config.yaml
n_layer: 13
d_model: 192
n_head: 4
n_kv_head: 4
head_dim: 64
d_mlp: 768
vocab_size: 8192
activation: "tanh_gelu"
norm: "layernorm"
norm_place: "pre"
norm_eps: 1e-05
positions: "learned"
qk_norm: false
attn_scale: 0.125
bias: "all"
tie_embeddings: true
parallel_block: false
init: "normal"
init_std_qkv: 0.0361
init_std_o: 0.00706
init_std_up: 0.0361
init_std_down: 0.00706
optimizer: "muon_variant"
lr: 0.00181
beta1: 0.9
weight_decay: 0.13
lr_head: 0.00582
grad_clip: 0.5
warmup_steps: 200
schedule: "wsd"
decay_fraction: 0.701
decay_shape: "linear"
final_lr_fraction: 0.0
batch_tokens: [32768, 65536, 131072, 262144]
seq_len: 256
doc_mask: true
train_tokens: 613600000
steps: 4898
dataset: "wikipedia_en"
Each number is 128 + 24 x the weight over its row's rms, rounded and kept within 0 to 255. Layers, rows and columns count from 0. Numbers have three digits each. The size before them is the row's rms in percent of the matrix's.

# layer 2 attention output (transposed), 256x192, rms 0.0619, rows 173-191, columns 0-191
097:161111113129117142088084139084145146138131116074109128116127100116076116119113171115104113115135150152149133111141211165083138128136133146127125138120156137090149143135141146167114121126113113133127075109122164134119140121144140137121091126180107169093137123110128112125137139140115114098152136132143163138108140127122117123104112123100166117096108132098132128139144150122155106118104162082095141146177143143075130130102109127114129105157117157105156080125146143163112150127180096111146098094114124088132102124086125135179114157151146152142104160120187158104105136146169162134
101:114115138091124129128116150172114110138173129116111092132100111161112119188108116119122168145127120141110096146097130139102154173128132118116111125103136109113136115159187150127150138174108137109111154131145143170069166119073149110169107118139113116132145114158168061136145146110125150138174137164136124122120119097114101125179078179144110128156108123147122109102160097119131121158129100134113151121112158161116116123120148159119100114117142116104125099093114116116152127155099166126121183115136130133135122159143124126145126156104099091112102082151125160130115116092092102177
101:114114145121127120106118156141129137140108137141101128138147155153113115136117137142178111139133082139078138135098147159166119128122163129082125115113105124095156114107116128148135128122128133164119146084131138096116130081140128093159117134102113139142148173150172085115116152142120129183135138123108099128138115142131175103193131107146113121142111132131143123130113088162125135137107148123165117116180133147104110132137101138106129125159130117139119175144097138089116120114092116193125137160127090069140170124161118188182102134114170074125085109145093101128110102142097094126
094:147146118125117051094087164103147169128161143127115116138135092102144139143096169132136117181115134137122151112132136173101108152121122102138122141102133148092128098128159191115099111132113135134150151140129145122146142176113115155144148141116093110151123161105074127129108117120121151125101138112134132095141172132085134148081142102109115095093148145140151162117104151124133078128144100113119109140165128087115134168118095127100120139126071152149134151156150104116140089125126161103110095137137138100121127160163090133104142123161124165122129139123181197101133123120133102116
097:081123091135139134137093172132187079149137172126133109107118125122082128146110136146081120113127112195130141103139127129147148124131129173106136084097125175156118156095189111121120132093132135135100174120112109127083170147119104125082150153144133122111138150107146137114091113101091128114124120123105156111148093132123118152108154142159101112126110161129137132125143168117161130102138127165112116134113159139092136117150139159141121113138158134159131163160096102153155131131122100139123102087139128102098151087121143108124113115169188128171098139092160106095131147156141134116
109:161130158143162102169112120098137106151101149113136119117112173163156125102075161116137139107139140096104161129106123136127149113103123137091082134141085132143091131120121119091110118115131164119122072115118090118151133085127127063124165101139148140113138120156111110114122142161120104178142113131103147130113153134119155143137137093137156139139116116151126157126116097135135167104090116161171118142095118161154091146162151116112088138161114109168135143157113131136069135133138126144158134171095099139139079150182103144127120133120115148132136177162101139142153105141096146081
092:128164131110168166173115087123134112155084139120156130123103103138143123110124176123149128168125127130098087147114180134087137145134126098120114124141148151139130151150075119137137142124109104095121109102132109133117150148162161109150096111160164120110086157119134158129132136136124098113087124136076115134111141148116120106104123115100128155112115159128123144167123175099159151137160098115108132142120106112115173136144160125126163158131111116129160138137159082085135111142140149166131149106148124134172118174118166132120114125113073082067124129076082139138105137164094143103
105:119121120155137097093116123143114159106100145102121147121141116155110144136126137120167095099179112136098105085135112132126130152149104128194169113130103109089136133136094131131139146159156130115102131088155155091114141207121112168105119076115130117112171131188143112157151124138122131217130147147105127158089105142106083103143128162105122122142120104153165122142120139124126122086133143123111135160135088117108138098115128109143161158143123116147130132126132103143092099157127112121146125116103103162141110155155145133107129150144139142174094093092159120153094133092107115137
100:129097095126098083143104200114124170125139127160170146124123125088128130120126122100098103131138144149125104127103105113129120160193128146165162144148115141134162103154138123137123097086133120122137095125100130160127128142112136117132154124098144115134169161106126105109127157156163114142104108119118143135125171161143115113086140134145125093129147140130084165124172134166142124113109128126136139111098141083094115083135080133153074132153111119140119143168085144101138118150103125109150153098147126146148128114140114185191128185113149112114143139112115104164115074143098146107
086:104140088145068147120162131177112119113111117106131158143176149140066117117130109133110150140113145109093139143129098137126143121108146125113108182108128111123109108125133161095112103100092149105142143169102130135154090151117146132110128134120160150107097135129081131140131139154095135138119111119155129141105107165145158135134095118136143122121126122143152135127175081119169108134097159155126128133155120118174136124108154131152194146126166127159138134106135130128085131150131148039104128126129121135147104137150134106118143136077093053086149124129155157146098155117112165144
099:158080113121128072137154113117116126073135139156169117141141131116141164093149105124134133146140070115132123126166101157115133155091149127125139124115164121131126136120127104080135135137125126143127154109123132150186087143123149082079139101138110152119166164131108131137143158096121125125163148139138092148147128120115100114098095177107138107166139100136111118103100109113100128094095155142143166092121123133082151136132134130090099184119152140135088144157101141168158134135093115100097123175146142129166095103118185148135116111127166114113169128124145160156122135117125103162
105:144121118107131131137121099111115147097106107122118102117112110157079140141097105138125146130137110145051078073121172122130150118141118126096121113188148126132114163143105146121138134106125136114136099121135086110070107130142153141108107127169141111116121140204103160131151081130102149192110145108127118109158125158136159162171121109153118165150112128123130119115143134139129110151148114130126133082181136168088134125119145164134165128146160141121143092102140163136096136169088178106129140122123110184134124116119108145158114165097113131126118116086158121111120113134117154127
093:089117127114094158150142156101127153071138148133144095113116148124088158120143146133129179127119121086135105114127104162120145132173114147110091128163132122110129108132140144121122103102095121154103128157116162122117108140122133109137132134092194127100107145105074138144096120139141115091100139126127170109134142149171120123090080063135113129169102113174125113129126147083157149148144108165103118101116156134132135132156110145137121151168106093146179073129156136112137101107118157155143120158155114130136111125170149141129133141133130163123135133098116144071111112175179113114
105:135138133113123157126118150131113134128174143161095123104081132119116098148146173110109150150119148164122155128076082152135092147121129198100121117119153188104091132135105137178131138117109145165113127127095157175082155134137094148119097136098121117138142101143065101158106112105160126150132139120128151136157155139121121153146109129129116126110158126112111172081135138160161117126124111139150144124093145116084136120102057116125156131118118128132127101125099135106079124178107138174100131109167121142146120145107138178129117117117125150131116118097143129096139174117153106127
108:111151139154167151166126109111110149154123152126087180111105147149123160120146129060112167122122138139094119139184138122134126146134155088115140109167111128145158151150166120117108091135135106096106127111101145120121113159128125147160126150088100090144140113098088116123102143146145096138108128136170098130099114100078099130107141089153150167118144106111098109120081106157161112128138107151156159108143113174176075128135125099110138147127121168130151162100142093126160097123149182116077117121114134136106140111128135107170135121103130131150133136143186123113135151116114109115
093:139088129077152119116136133169101137121151138160121127130138130100128145125149125120134118125144116129093070104107107113149149129110114123108124165130097138120121126143124071132120082147203166122105117131074130126094115121104133119123147142117148151119163205079138116142197156121146128136142106148137145078150124081137125134072128154135117143089129131129145144095122155117105155116166122125170124110146150132128141170118133101144110116110128071130141099136130112175105123166146158128154140100127159133136155086125165102100130113119165115128112151136120139137172101146097124080
099:105142132141171162114093128143101117101158122134122131119134127103132138137130085171098083121123168149149074142152151118129146114187124148138136162103138114144141109126130113158162108142078095125142143163114084093157145147089136075140112128109125116122105112117171147124124151146149109128145135182165114124087101117153104138117139084140128125117120141128109132177151144104122122141161134133117154124088122110101138096132127114138112148119102134134129152133113111060145172123137105093127163113113144134079161128153131120187131142126134062108118109159096113155130095122191106160
102:144127147075153126112121115134113132158154156111130127107117134132112128123153107125116136112134176151159134084127175136133132146138150109123119118094149110160135134126134116134122150145120133113145142158173104094085126109171125124112103183132110173128143195112126108116183175164051131099137124151153139097104123105135124156100124099098161122128131110113073167108101159104130121133099120093108088109179106165102143151158149108132145134170107083162148112108144107121103115142147145101133120131126135123130100128102075122125135136112118122139144176125166148107124067130117154126
099:126167128124129146131124163125132173147144114138104142109130152145147153096134112139053148141085144131172180151085109139118117159104089196125117129109157096109152138119129119141145130145081138153141156132141129157126126078109137149143101167149127125116123114151137140101106105124129137144165151106158146135146133151130115118140097092109148106145128099119081150096135076119146105131123074103126136080153120090157116117138112144094140127161131128114102142110117085172137122144135082138126119105126172153099101098137114191145143112095134131156162135154149111086084102143113121150
# layer 2 attention value, 256x192, rms 0.0711, rows 174-191, columns 0-191
102:131146147102140159172143118097095118101098128113166131093105140121125124129135126139100093145081112119134147116129169145066120103153136126124114094131118134164149104138114100138165111104131098094148151155123121125161133108126107158137141131098102132119122140143127133098114178149153125143090107055143180131136118187132176162115115071137129128139126122143150138155163146125118153114076143142111125150167096093122090098150124090094182090110127133127140135111124148129112128142150103117113072161124150124128166148100169138152124099124156139110153118108134118148149131167122160080
101:198139100170111126108149144115123153139176114137164139165139086095098155098165114124098112096148141156144140116094147126120142105158136151113161156121137115115117147132131119130117124113108111137101104150156152140138138167135119137141146103126140073136114141125127145153148130113093127143120073081102145094130143109168109145081114124153090114131109109150137127136159136112138147105150139087115112131128143116098147115136160103170140131059176159104157137089149105137154143146162132115087113105121141131155144122140064110120159096111145160122169102080136118150139126112125162075
098:133080125139128155112177083082121132145102108148091156123133124123116146126116120109122156116117123161147082147116081099121144118117171100150150125109118167162123137106092122104115167115122131088157157123111113125132128098128160127120141132080193164087120106118146149148199100131138141130162119136125115172093138129118109110153120126133134136120122110099078120115100145113100146153128157105093130121093121109170069122106138132153138122155173149146138123129147114128160135186150099148107149115127133145106123121134169130136108112149154153111072140124130110148172123182093140156
101:147156133161099164087146102114125197131130106055172139137116115098129129078190161123155163136146128080097113115114138114125084143111114109135172140161108129119146127125138111103152089116089115142150095116131151135125148093165096125130147100118137107157148111101163150111129136140143134149176138106123109130094134110090134137164142138103125122172118093117116136124142091114100135199154086140129137169079140124130119107134087146135135145136077110145139140145111110105158147136125102101132136168082113119159142136118151136109121125128108138119139139146120101146108087157099139141
112:111087126123161163131111098135142165079157070126143152168132122117135110120187140120111112114155111132142140141126153150117109124143150111124121148116188116146128150158139156140146139146124120136134119141133141144098128128135158156088137154127159125148136134091144099199119072098135107066087140108077107125153135123153095081091107138093148138139159118124132161125126136120114118142142125140088172129133109123107159112102137108200135125136145134098087135120149120113146076109105169119084142149096175134110126127131131105141134110137133132143138079092144100113112140092131120161
099:125125136181145123112148140136138142087140128129152106123127129177161169132117093133128147101128138119127170122139106113120121139123192177153109092079105102142134106128130155118088114189130133146125142127134113135119084145145162091126140172126088102145166166145125097134133158170141119105129121138130144162107110120137142098108089128130128119123101142118127137092089158133052137135087111116115143149140152195139106117089115131120083113145122123129116112103131128152122091137095135106135092118106138162111124089112132123133154135134136171191117138209122122136119127092133139142
111:208165127087123121139130153153116146138137125129163122059110163111101111135133136107128108104101153133184133170139102151132140130085150125115132103140080104149086140083134148118094130117113138107145144140111108139125143129141160108149134127154151146149110137092087118113117143154078131076102110142190137099106148138145186178123114121117122128105123096119111148108108178138163115152117113136141133171115096120133121121124163147136115085145155145103126146119138152107144174113134141141122144126093170127104155096090109137174139144144127098121148140113139142120098154136139079128
104:170134157175187141132144123125127098136137129079107146156126136127100146126138116157151077145143120115141141113143107152180134090067112131134085092105154126181114124100130139099160113157137138127117140094126139139108118098140120148152124092136129163183122072115096101162175142117131129148163095131125140122154133165137114104125138121108136146162089158109154092156135132132132124147129141132123096099124138133082122121120159118111145136109134096111084111121139124128143177094126147130149130138099154109054129133124184077105144102107134125131146130122176095116149161149134129156
095:138110145075145114113110097136125113114134133153119159134133168150192126109127138140137108129114147106098161096140126110089100092126108136133144095146157142129096122105143129113104150120183115146080173101157147131108185135153156138130097162185103172119145142069139118138131116118131109122102092172061127131109105104122126151168170119154109147116131132122118101148138169137102094125090114156139168072168130116145124108107163113116112123105140117121130119173128099144108126117128134151167147106106114175157156151116126148168117128130165136130116141123105098134138089130132115098
102:153121157140122125123116095144175134144106101137095111110104130139121135121111136167159073141141143165130131139118174110128108117136105085111106102132136145135097128167083137147152139135097110149133088145109137113127159122068106128142078179147177114114087091160113122143098127172134147147155156145145114118117106122142096141173162116139132169131128136108194098166139123131089124124127129114084085178153105141147099129135147118168138095126092126149154110107145163091127134119152116159167126073090137134094142122132113160149150121123110128111082096145124121115112112135146134106
104:092150119134143144154118143153119113123168128114160122089161130117177098134127088113107120118110140113125171144128089137148098178129099113119146123126120159159142151127079140133129125141145130132087140118119104110155110119075115187149128076137130143139155187102134124145162175173125137106135122123104131160134110135102107134094136117118101115085144109124172132144094158136130131168085107120083175151129125124170095075112129138135113145142127112152121149132102087110143144102145090121133131114185115132124140104104120108157148091078075138162155133131144134169158124118146104130
099:140155107162151107103176074148139104140144115125104164174154120128113177157147118115089133107124113114132148103168156102116094163118130155126132095141177178158150131129164072121113141127135155090103127112111102110130117124156112098116114125159145117142167099119173126082093118133120132142131114147120099196151085131166143113102129172140155111139146164125143147143087157146099150121120135129130131138106145111115109106114100103110122198136108108151107136126087117133122152138124076121145175096116129172113102154127112131172100119148136127114122132117138115127130130098091123163
103:137147070165127102153126105114123143117078141109191168100175140120156117136149126135135121115078118148136116072153121144141164139133118090123140152108149091108135128135094117159128102090126135113123123129138116130124113108165150124121136114133136142168113110134184121093161122174138085149140119175184110115125114162157135172113177136109112154146116137117129123111112148122135123123177142113131139122132134151094101116128134115122111087124145108072147152129143100104149123113151100140134132114142106124111125129137156094095089093115125154142069183109150128195126166115113159115
106:150103145106083117113121173107162118123105111132144096144114119107157124101115083174120103149154127087162142141101094160120134160121116152141138119125163114116133132120096116130135133092168132119178115100096117097113098080118188116154154132176149154093126146133180131171110110093089141134146144095111174150147100135155102115116136131101116132148077136129100140171098164106119128128135140147116137144144124104104164082110118136129119082125133113159141122146143125115123134181126164061133110147101134117131095174101130138103119107116167116150134161131136168109140121140146116157
096:172127119136122154154100139135109120141129114129147134080137118134101121100143113149107135183125096126142112156147127076154124175107146149143118117107188096139141107160127115102143151116092125162095106105160130097135158126108095126144125137147142136152119163122118110111098121139088100113184150102110103110147142160152149084163125093137164126161089114111167154124116128132130061095156094131109131122150171082129120145142106133093128140149119110090118157119176113130147127141147133135121114147139132154142091157090124068158137129154129156090133109105125086108128126192117144157
097:108149142121122135134158134133152138146109147153120153156106144130156166115131148136099147135142117098104155147122134148146116116165140145156078083129109149144132086142136090095067129126136097128112125108119168140145120110134110154154137100109123142125132106161132119136103110094145168113127135089122131115142099146110158116093096145111156174136091114150157081103138109065139126145085142101178066144171088167153096168119113177115119166116112143121125086187147117135100151118134149100152108134101151112183088103138120109104135111123117131119153135122117118106111150137131143084
102:175161136127122141169124139076114108096135124135132085124157105145142148163134117133134121151164098093124129171148105101168102138133147116126129116105108071136144106135130118117131140123124101136146103114120123132158112131100181132086133100125150140108138159130145172118092090104144145140137160126139121176108123157131127093111062163125118149119121105104158085120163090126095131083082118141126188113054141101155135124104115114126145132124164103123137113142154137161101126150126134163141147116132119166147105131108116161145125123104125156143144103126095093143177164171142126168
104:130118104100099123120134107113106098105118140133132109162123111096127104145159136147176121100138093092100110148156121120155176126177109054126127168070136139155105147156168126169175135118152122105121129140130157113156138139129130116146136131110101137143116098150127143113139144124142121114144140175137120089101104131100135132128141130151104154103116114140148097165119128121109131070119124159162119121124080144075134115147111100144123129124159135176118076144078176111126185094133166129138169153114124097139149134134123087126080091121135117159117144129100161152175140118115148115
# layer 2 attention query, 256x192, rms 0.0832, rows 192-209, columns 0-191
086:117154187112145116122109092160128148104107132072122124175122157168115103123123138124113129114160141044141096134131115116139123113061130131150124116160100139119142096091094140146151125110155135119102071164095126107138119161144117096160112128145145080139114122142126136133148157133111145114123120129137090179112178136142094136123154117104184112130155150094126121112126124167142082139130151118137136146070084135115149129136089112112141150157177135135115147105150137149152115110146118123129150090116124094129144171147164097126103138142126134156125102114128195130135129122136130097
088:123160127137142123144120100134115144104082126119133090113125102163075127127147155084104081116139121139161134138120115131120088182140121097183101131111138108151150144154083086141116179164128159150132121163117142129083134118110103131149143138128102147124066091109156181131174135117128120120125073151126137151122162132157122125126118111139159171189155159141141152135118164111102130137107140122130082069139099116116160116107153108136121101177131085128156112099119107156101143130099125103150161124146129146133125099135163124128092163145126146166143122115139135157141147123107119118
078:166096094123104127143113137126131128170140176157097177128115169165164127162144120112106135103162105124136106109104141110146114147167150155129149105138116107155131142111145115126163116074130103117133148126087107080107116128146117175157089126108083114158133166113093142088100135114110075151160140163135152092134116102152115109169153131156147160147110141116122133130106091103145128125119104140107136136155113128140144114121091135111123147130096129105150121142099151173108198127134121109115103124153143134167162119108119126154122073144176107136109149113120059148135140097112107115
089:161104150164119091148069145120106158153127099127145103087102106108120081130155152134136114132103109115124126121086115079107155136154103173129139148144200138125136124144161161150105151102134148084111103143126161114147132129122212119119135101138149080146162157156109111130154109169121102137179143140122091133132116103109142082158125120169130112120138144147117125100149115105118123142123127143137157117099150101116127098138145092118102129164128102134140151140113118160081171131123123118094115104139181138119080098136119143137165113118137127146130112175117129120130115125173166114
093:106150092133097073094117158152135147082135140127159142121109157158113132125162167136132102184085112091122114113127109137105108159113129141193130090082117109127130139123113129074143117105133137147107123130116125165168091140114138162100133125130103125164144129099158153101133118124087146136169126165138125161105112153147080141134159106163144100117129092125099101154090131128127193110155122136120150126102135100136116098130137114142115134134113102128098094120196159098125152106127155148164117139102143119103136113152154123111151130111149125142129168180135162153109082115152133133
081:129091201124127112090121110134095120120129136142157144089090137135099166156124117106100131159158097128084150099103120116103133155108110103108107148118115119115124118149138196103126120131075104127157137150100139143091107152124141148152138129167143151100130196175121110101099145152111127111115141081124144127177128133096121146108142139155123113088097080134159111150141101110084175137143148144140163132136143113100127137112131125109074151118140129108110128140137161150064132127141165133127124137142173078113129143114117119137087112157121157128137105149139096118143123117133176109
087:129118143126130114161131152187117172146133128089105125064110111163115135138162078131131150110105124128120151118159132146112091110136096151129145113192150153139129126105104157151153108127141158091138128129147143109137137110155130187119164114154111140124105155143099130125112131125135180144121116113134119126124116149122168137125144076105142115174140131124096084094113166180100152159159107120107092120089127169102109110179167141069059082110135159130145103141130131133127091131116154120122113123132156140117154129111129133132143090119144118090086136120148163130146134130144136107
082:136113154111084089109175120104151115146124162119128119123164099121138115111147122137114203104081133126148076112089131129107126112080119114139140125113156114129126100115172143135095134186140122094129148124111139151141112133156158138146120104093126134094095171123149102124191080145104132085122124158136195106152111134118110163122151135123117075122141167161093143116120156121151141118113115176152079126120170121103139088132125143095136102098124113133135163107103187109125138117119132120145139155145128130162140092121131131140106125133147128149096127113110130095143175123160133111
102:116130153180085138114090108144172154079100132147146132147128165168120107121136114129133126141160123147109170182169118140108116147110151121130120105104118194135107136122137067130173092146127125190132137116154123097115108099143119137148156126121089131077153129127123102129134150098113117085117116140117141112113130193097146135094139104121131151158125118130175167160111112119127132145131161120119111095140127077148152112112098115145161135132141107118152096131107094132186146106108139147153155119123096113094136126112126119091142110143124130121132079152150119159129075138097097111
086:154087155109160127137114138124110128149141125080108152092124138100123132116136129171136135136112082129148099124142129123131099079135132151156124114152116117162117145131152151103092155148101165083125092094112100134126081142123188113101111106164164109126121165158111130108109169161147162151129146092127088128148089122082085137153177116164161088109131101149124097095134114124119177118087163141116116121118126157121131116141136153144114108154113131149140143157100130113070147140167159114141186144118087102145144108133132133166123107111125167105100123141148128165118120157149123124
101:110172121125111127120101127153185156141160132177162154173136092136133170125150160152151081150131125158160157125170143115139143164118144154141110119107149096111109128098125121148129139059154115148104110122139061131140111117125099150106126124126102117141106102149109158133130159140086154105167122106125088155137151150136133121133126114122106146099149100129089106107143112118137154119151135131147118130118114107125149134094153121126163069159158182115116083168127156117097130112143107131072129143162130132104133102064131114122150128141128130122123120127119100181103081129129105086
084:157112128153102121121130137159113130152083134104109137158097112127104171138176112142130124101083119095119075117129194088098098160150165140118100129140130115111153086135153074170113108126116134172121159136129117127124158127178157110167121125142120181128138144125182132115107111084141165133134109124129097112094149133142146133098126104167138112128134103108143149135133119090124130112144098127114144142135131144091131140142176122111143120134125152122106116136096077109117126156155125141115129127147108132085186142149170166126124117108137182149136112131085114188116112132075135130
100:104107105107075121129113080178172104095146107133148128161098130134122126169117170120124080149150122126101132129141120163092120142155135158149116111155118117091105126147161082107185104095136101168099093103136080162083125121131134109122142116150076121134139154110137158130146116139095148142133100140191111169159169106137126120129120096172154111133141132123143125128105177129129146108115143112185103094127122133184114119138106115114169109157136104105120101159112157105145149128135129158093106164111116149108136110167120116108153113115131102116128137121099118170134115141120140126
088:191113154139145097164136114113105085121114094142134159131154107098150131103147093133110131141108138100134101139099094142113131100165160122122101141141181103123138144120120120119122169118109134100109162108086151133133116104082102145167132094114107147113065153128120104136111132129111180151099161101140183111114125106129153141160136164178129161143143129127159077116102065165072129098165084139136125113140105125078144147146141140145118119119146154127132150108098122129127130124182144102109116136126174135113139137150095120109116136121126131149113112164132131131159126177144114148
080:125169145123131145082116123156153130094139170129168107143124178122118083192128110153112123157107136153144136142147128141080150139134139105130091157117124097131135168088116082106104137120129148137133134108144116110105136123126152059106093123112120120152169057118170130128156096118151131131131155141108134183117131148097098120099107171118147111133125166118108117121112126141091126155111114154143136094129148109168104120121098098112136112127132111093116102125141157141128144173150096145095146113157141084121165099138089125122140102116155086146099151135142162129169115174091126121
099:146113150149143165101120158109137132127106082149113115117130129121127111110136111137139132126149130092127109134131079101140144085102107122085135127116148143161111091135147148169132116068090149129170133140149181137115153131111107103133092147154147161111135142162128091114117105119158098144122146104125149127159090168089144098110142129139115146150076126115141110090125132116127162132125113105114111150135149139114109152171087142110129184117152131122131162113076138174136129107127143122129151082118139153154163124139079153154110166115133146154123073160158127090208140163125114137
094:147106131103134136126116129143097116121133146112153130122140151086152131156139130185138128134108133111084106161090118166155126102120141096171141157109157123132102101104148154159131118137100060150170129174099111190151160132127116124108112124159138118142133121130125100119132135115157105163099126092127132106172144123114131133112110141144155095121144068125158115097124113149102119125127159160072111158134164131110116098122130131155065140088079111155113190086139171100124100129131084097130131157150094108159133136103111106141142121144134118115128181135119145146135166144130113136
089:156110128137091130125133138121144135099113145129154124148153146132156133135123130125132114160143160120142111160192100158110149144129143110116147134132121133074136118093120116112095134145132161156163123104114125116116114110110144137112185078134134127155143118136145174112116122148101108106170144171099095159112162142172128125087148098098144100121124104131140126184116097122138149111117155147155126130149155111151105136062104094122149137132128125140086099143131146151165198125101125179096086169106141090100121156177131089124122112124112120121153138117112136156102132149133090058
# layer 2 attention key, 256x192, rms 0.0778, rows 192-209, columns 0-191
087:127120124125149143137123148122092068108119155117162147139126142116133156161129105157151137160139117133155140088144114151118120136181113095132097090144151133109157140126151157126090197144126111130126119113131152122134114153092134138136096096133126159164107110135090109096117173151122124125128163124129121096092121126105178121173131139089114165126113140117137096199153127104137100162098118143110131141104116146118148135147045116128132083122130160103205076114169111094118117106152134113113130132136110132132132130128109108119111144110127140147138173101103119125098140146074102141
089:103086134147113118122094154089145113084127155130156130116155114124135137091133090126161168148129108147142145153101157184132120098119140110104126130124121132134139119166145137181115155156161123184117088121143129135122128122154126151136130115122111110108114113149098116109157070142129124149126157070117074141134121100153141144132148091108130145135120138141094124099118159110126144164144133127143114182083141209128156145141134105178135121152138135138088125115124078129109099175118118106110123120154141099083142139079150103122141081115119112135142177141092115099159094132121138117
080:156113095101160134100108129121143115109163096137139100084118147092090141108122116094163118163148132154145111111152118077135114139152131150107163105145144102104114105153143158173123143157127113111128146130137124147102157140162119100109118120131134144109139171147103134109193115121105142141119148108124141128096131134102098149062066159146118107122108128128106150101128165173120146073155151101129136120119136094108125137123165157116136133073150131165102092146125130091149155136097119115146126092094094152119097152172111158107166160119119165117164130145142134130098120178150102128
086:119131087083153115101151164129133110159134138114111141128141150119164113132124127143130175116102156156130102109128148091159123098091110106155139161158087146211128160118145151113141129157131116090171171096124104168166121143133131134135101143147170106147106131102134116112116151104143137118086154127096119139131058145136133156056150145116128139125104101111130124120100124122107097095119134105113102154139084123129164145140112135123128136039117133142106161149092114127141104179129134132156156137121133122107180144112119138115129145146108137092117150122152127111145144107106114160
090:141131102117159144157131176149114126145153108120168143103118105102143099163144135147107188121113126148149165140146133097119090075130178108136106107119133157104160150077120166158076081129127097121119090111120146132173140104093135119174108086126104096150106094125124125137115127163090158163148128151120148136139102119104118130139134150146138100101132168132107117115147139108137083163088152154134157126158119132127113146128088139150141150098110116161062104156131143105098151145153090123125114155159099124134095145120130115146145107136173129079129110096116134130132118149140158154
083:134128130128171146110087105115127158149091124150121107086142140094093098128129126118130084109104147152125117150151127107140151089155177147120152131116108127144125067098136110167126098121146141109142110132143170125139101129146115146109139110152159107092150114117145101175123139142144105140136119141086118143085126151088107090189132101134165102144136135121130166161109107117150118156129136107126147091139115162111159151137136151125122150056131170154138116133098147174145101117125082152145171078087129140160151180101100145170113153116104123087124142101114134129129116115110106115
088:123065143121115147125118114147161094154115111105152113150160094133165132096095154118125119155138092143133114093100155108115132115126147100091074158120182129141110116136143114133125136123094174098122136177134137087130102132120146120148097149169153142134120097110131123117137181146134104120094117118136145122142155090112163121121167126107139121165087133172159135146114115103151088103131172120154123093129113122125141180143110130149108127120123073140109164129136122140076133136111139115151139128135132171144078110098136131128107164125183158140175135151091104092112076141125138154
084:088114100144173136139101132091115152127141094086120096122169166151106124119122134098136123130201151075086177132174124111172139080150104137113154130109110086140083148195125082158137135114096122140162131137134119140134120067128156130174157114151132145151164113090149136124141171146133114134130110138096167149130097133126105119088107113104151114108114120136144128122126118136146117122093067146095127160142110160139088157136106130141151154111083112127093122100138093147107135147126150104121111145136128161126123145152151135147123098125128105135092136140146134108102132144111118130
095:120108103110095144068100090184150088098145126094144171137118118133100176128109186145109090138126105154159175131127146156131152154149138123147112157148130098124111108120109162158111091103156129124090135125154090139163103129141101148138169116158118159148153139107126138149109134113095142155137114118168088119127136087124121121169154103147128100138119137118073115125148155117144156122152143082143140111111121148152122107122192114097116115102101139121090069090125160134112114140151130111100147127123123118146108139140155127159119127119126123157134165105145121156133133087110193129
081:094164139134131119119146132147131125159167132125108118116179106136118120130111110145152132118117138103125148134105122126156166100121100111116142132093175122129126102129142178143102123139124099133122148164105156113137156128179110107144099161130153152143125093127113088114122127125150083121084129137139170125124090146131170100115095146130159144118101178123150154176117072083140114140118116146094177166198147141087112138129096140142127149079132154099120163100095143166115096110103118150115087114138126160086117124108071150133128168136136108117099131142132166102108159128147133105
095:181125092135151152134125128152078095170112111158119134139130108138122180105178133159108100116092106172164145132083104122121094098162160125134141089144094160068160139165108156107122120098156135125089166126079097140142109131120164133091116149164112117107147147119114107136113122102130174128148172145132103142149132116091114132100143140150177143149110121110096098147127137134141133114165100107110113138134118139117117112145140107133116120155153138137148145127107105136087159114126108130160104134148165123115148163162135106122139111170175123125136066118088137134091148112147095119
088:102115132084170113130177085134141117135136116145149167119087050115140150131130112114159115126138157163161130136116114131154116159127108112110137141145090161128128148140122139169121123090118122157128096124132155108131123111166115105112149151110134141072137139156113126125139098188154115126095157123115151130157140131105132117126180137104150143131095117112106112126166133137117136140167143140093095110101102125136103129109109179154087124158131164141092156141107163126144102175064105145120116097126148128166091108156134125178085142105126137109095138101125079105139168131160124143
088:120109136139147167091094145119129184138160134139138108134100116141128158158139104128134156128128120166198098156139114182095124124101121162130132138140134144121139126134134196140101082117141104096089087129105090132146133084140132142097101146154147152142100123142085124100145130118130163141154142152107117138113096111108139139086141102163134146129141087121119130110156099158124159139102088159105092099142126131104106106136098138134122121104101147179108121150122124090069141104117151161164152142167105133123096140146160110170135111116192149104134176129147128139108138141138114121
087:092109124138109143105129138137125106177107175109126118121122109096140099150123111123167100108141108125117142132111103145134163111116153143125119140145108140115132089165165107124140116103114128177129125108152128108110166147155142165087150115101153094098167150119122103099134138101163079127108127132147085111106091154129092138136082150100100126152159091143143143149153138120130082173150139132135154158195126136151123160089078155150136140094104116121118098142137113103156123161089140130150092096127122143193130130117158158147134140113172145165125068127125150111131121130131121176
083:119144083105140116165113092140082120162124122104125114134120134133156122135149110112104142125146132113147151142161183154151125153135088138110162122130141168124090111155151153112076082146129101144111120115076105158166135122090126143126158122126092143150129181114128138051145132148088134131121096101136125105096128096172113139183127110123125118144128127083148130133142157107166111119123151128123116153147120136148126133141130156175140130126130115149137171142155155121090136106138122130144162166120098082118135136094139128140126136147097117095122154103098156114098174056145109080
099:167112124099127125118120102119179114108134116105098105139152113123158137132101085119140138119105145118104120136111110126133175115152131130118106122137130160129132085131168088096140136123139099133115106110188137133111113168137096168144141167144109156122144188148103094142067141113133125135097124132110150112097138119122152122115134120153101125127116110100177144154130089134176102117134116082147122118189105144157110131140155120164173119100158152132145104135100150123211104100135148104146159109119105140140100107109133156151104149115093123129123133148110129159133139109120170204
095:132136154142177146157162133093116179122179162122099111119117171067147090132107128124133143127181094113126143134140116119089130121084105141106141099123115123086126119137128120148128098155079127093122106125137116131172159129093142117139174126134149141108139132125117132134138142141135125166143103122159137103083165143118133078150136131084143146128116140145159154122134121145108144134126121138124155067102137122128124124138102117099143176086140164104149159125135150133158126131180115072140099142150161117090129114156113145111115146094100132154081132078090131100177134110157163138
086:105133134107155118086088132149114130097153135132170142168092124106093117173121134117141132106103124138159130124140173097130097100133127143128091147147090114136122174121155131121122128129128106119090145160102151153129089111112109172152139144132114093133101187103127127124168155145117166145126116147158162107120157157140068139147108122161157129132138095153125097110143159070110137106155105169105153102106136132129100117150103156110156143120108175123154110154148130098089101123127159151107146135165099162106125129091124097091159118142128115115076124116138128153123157058121113131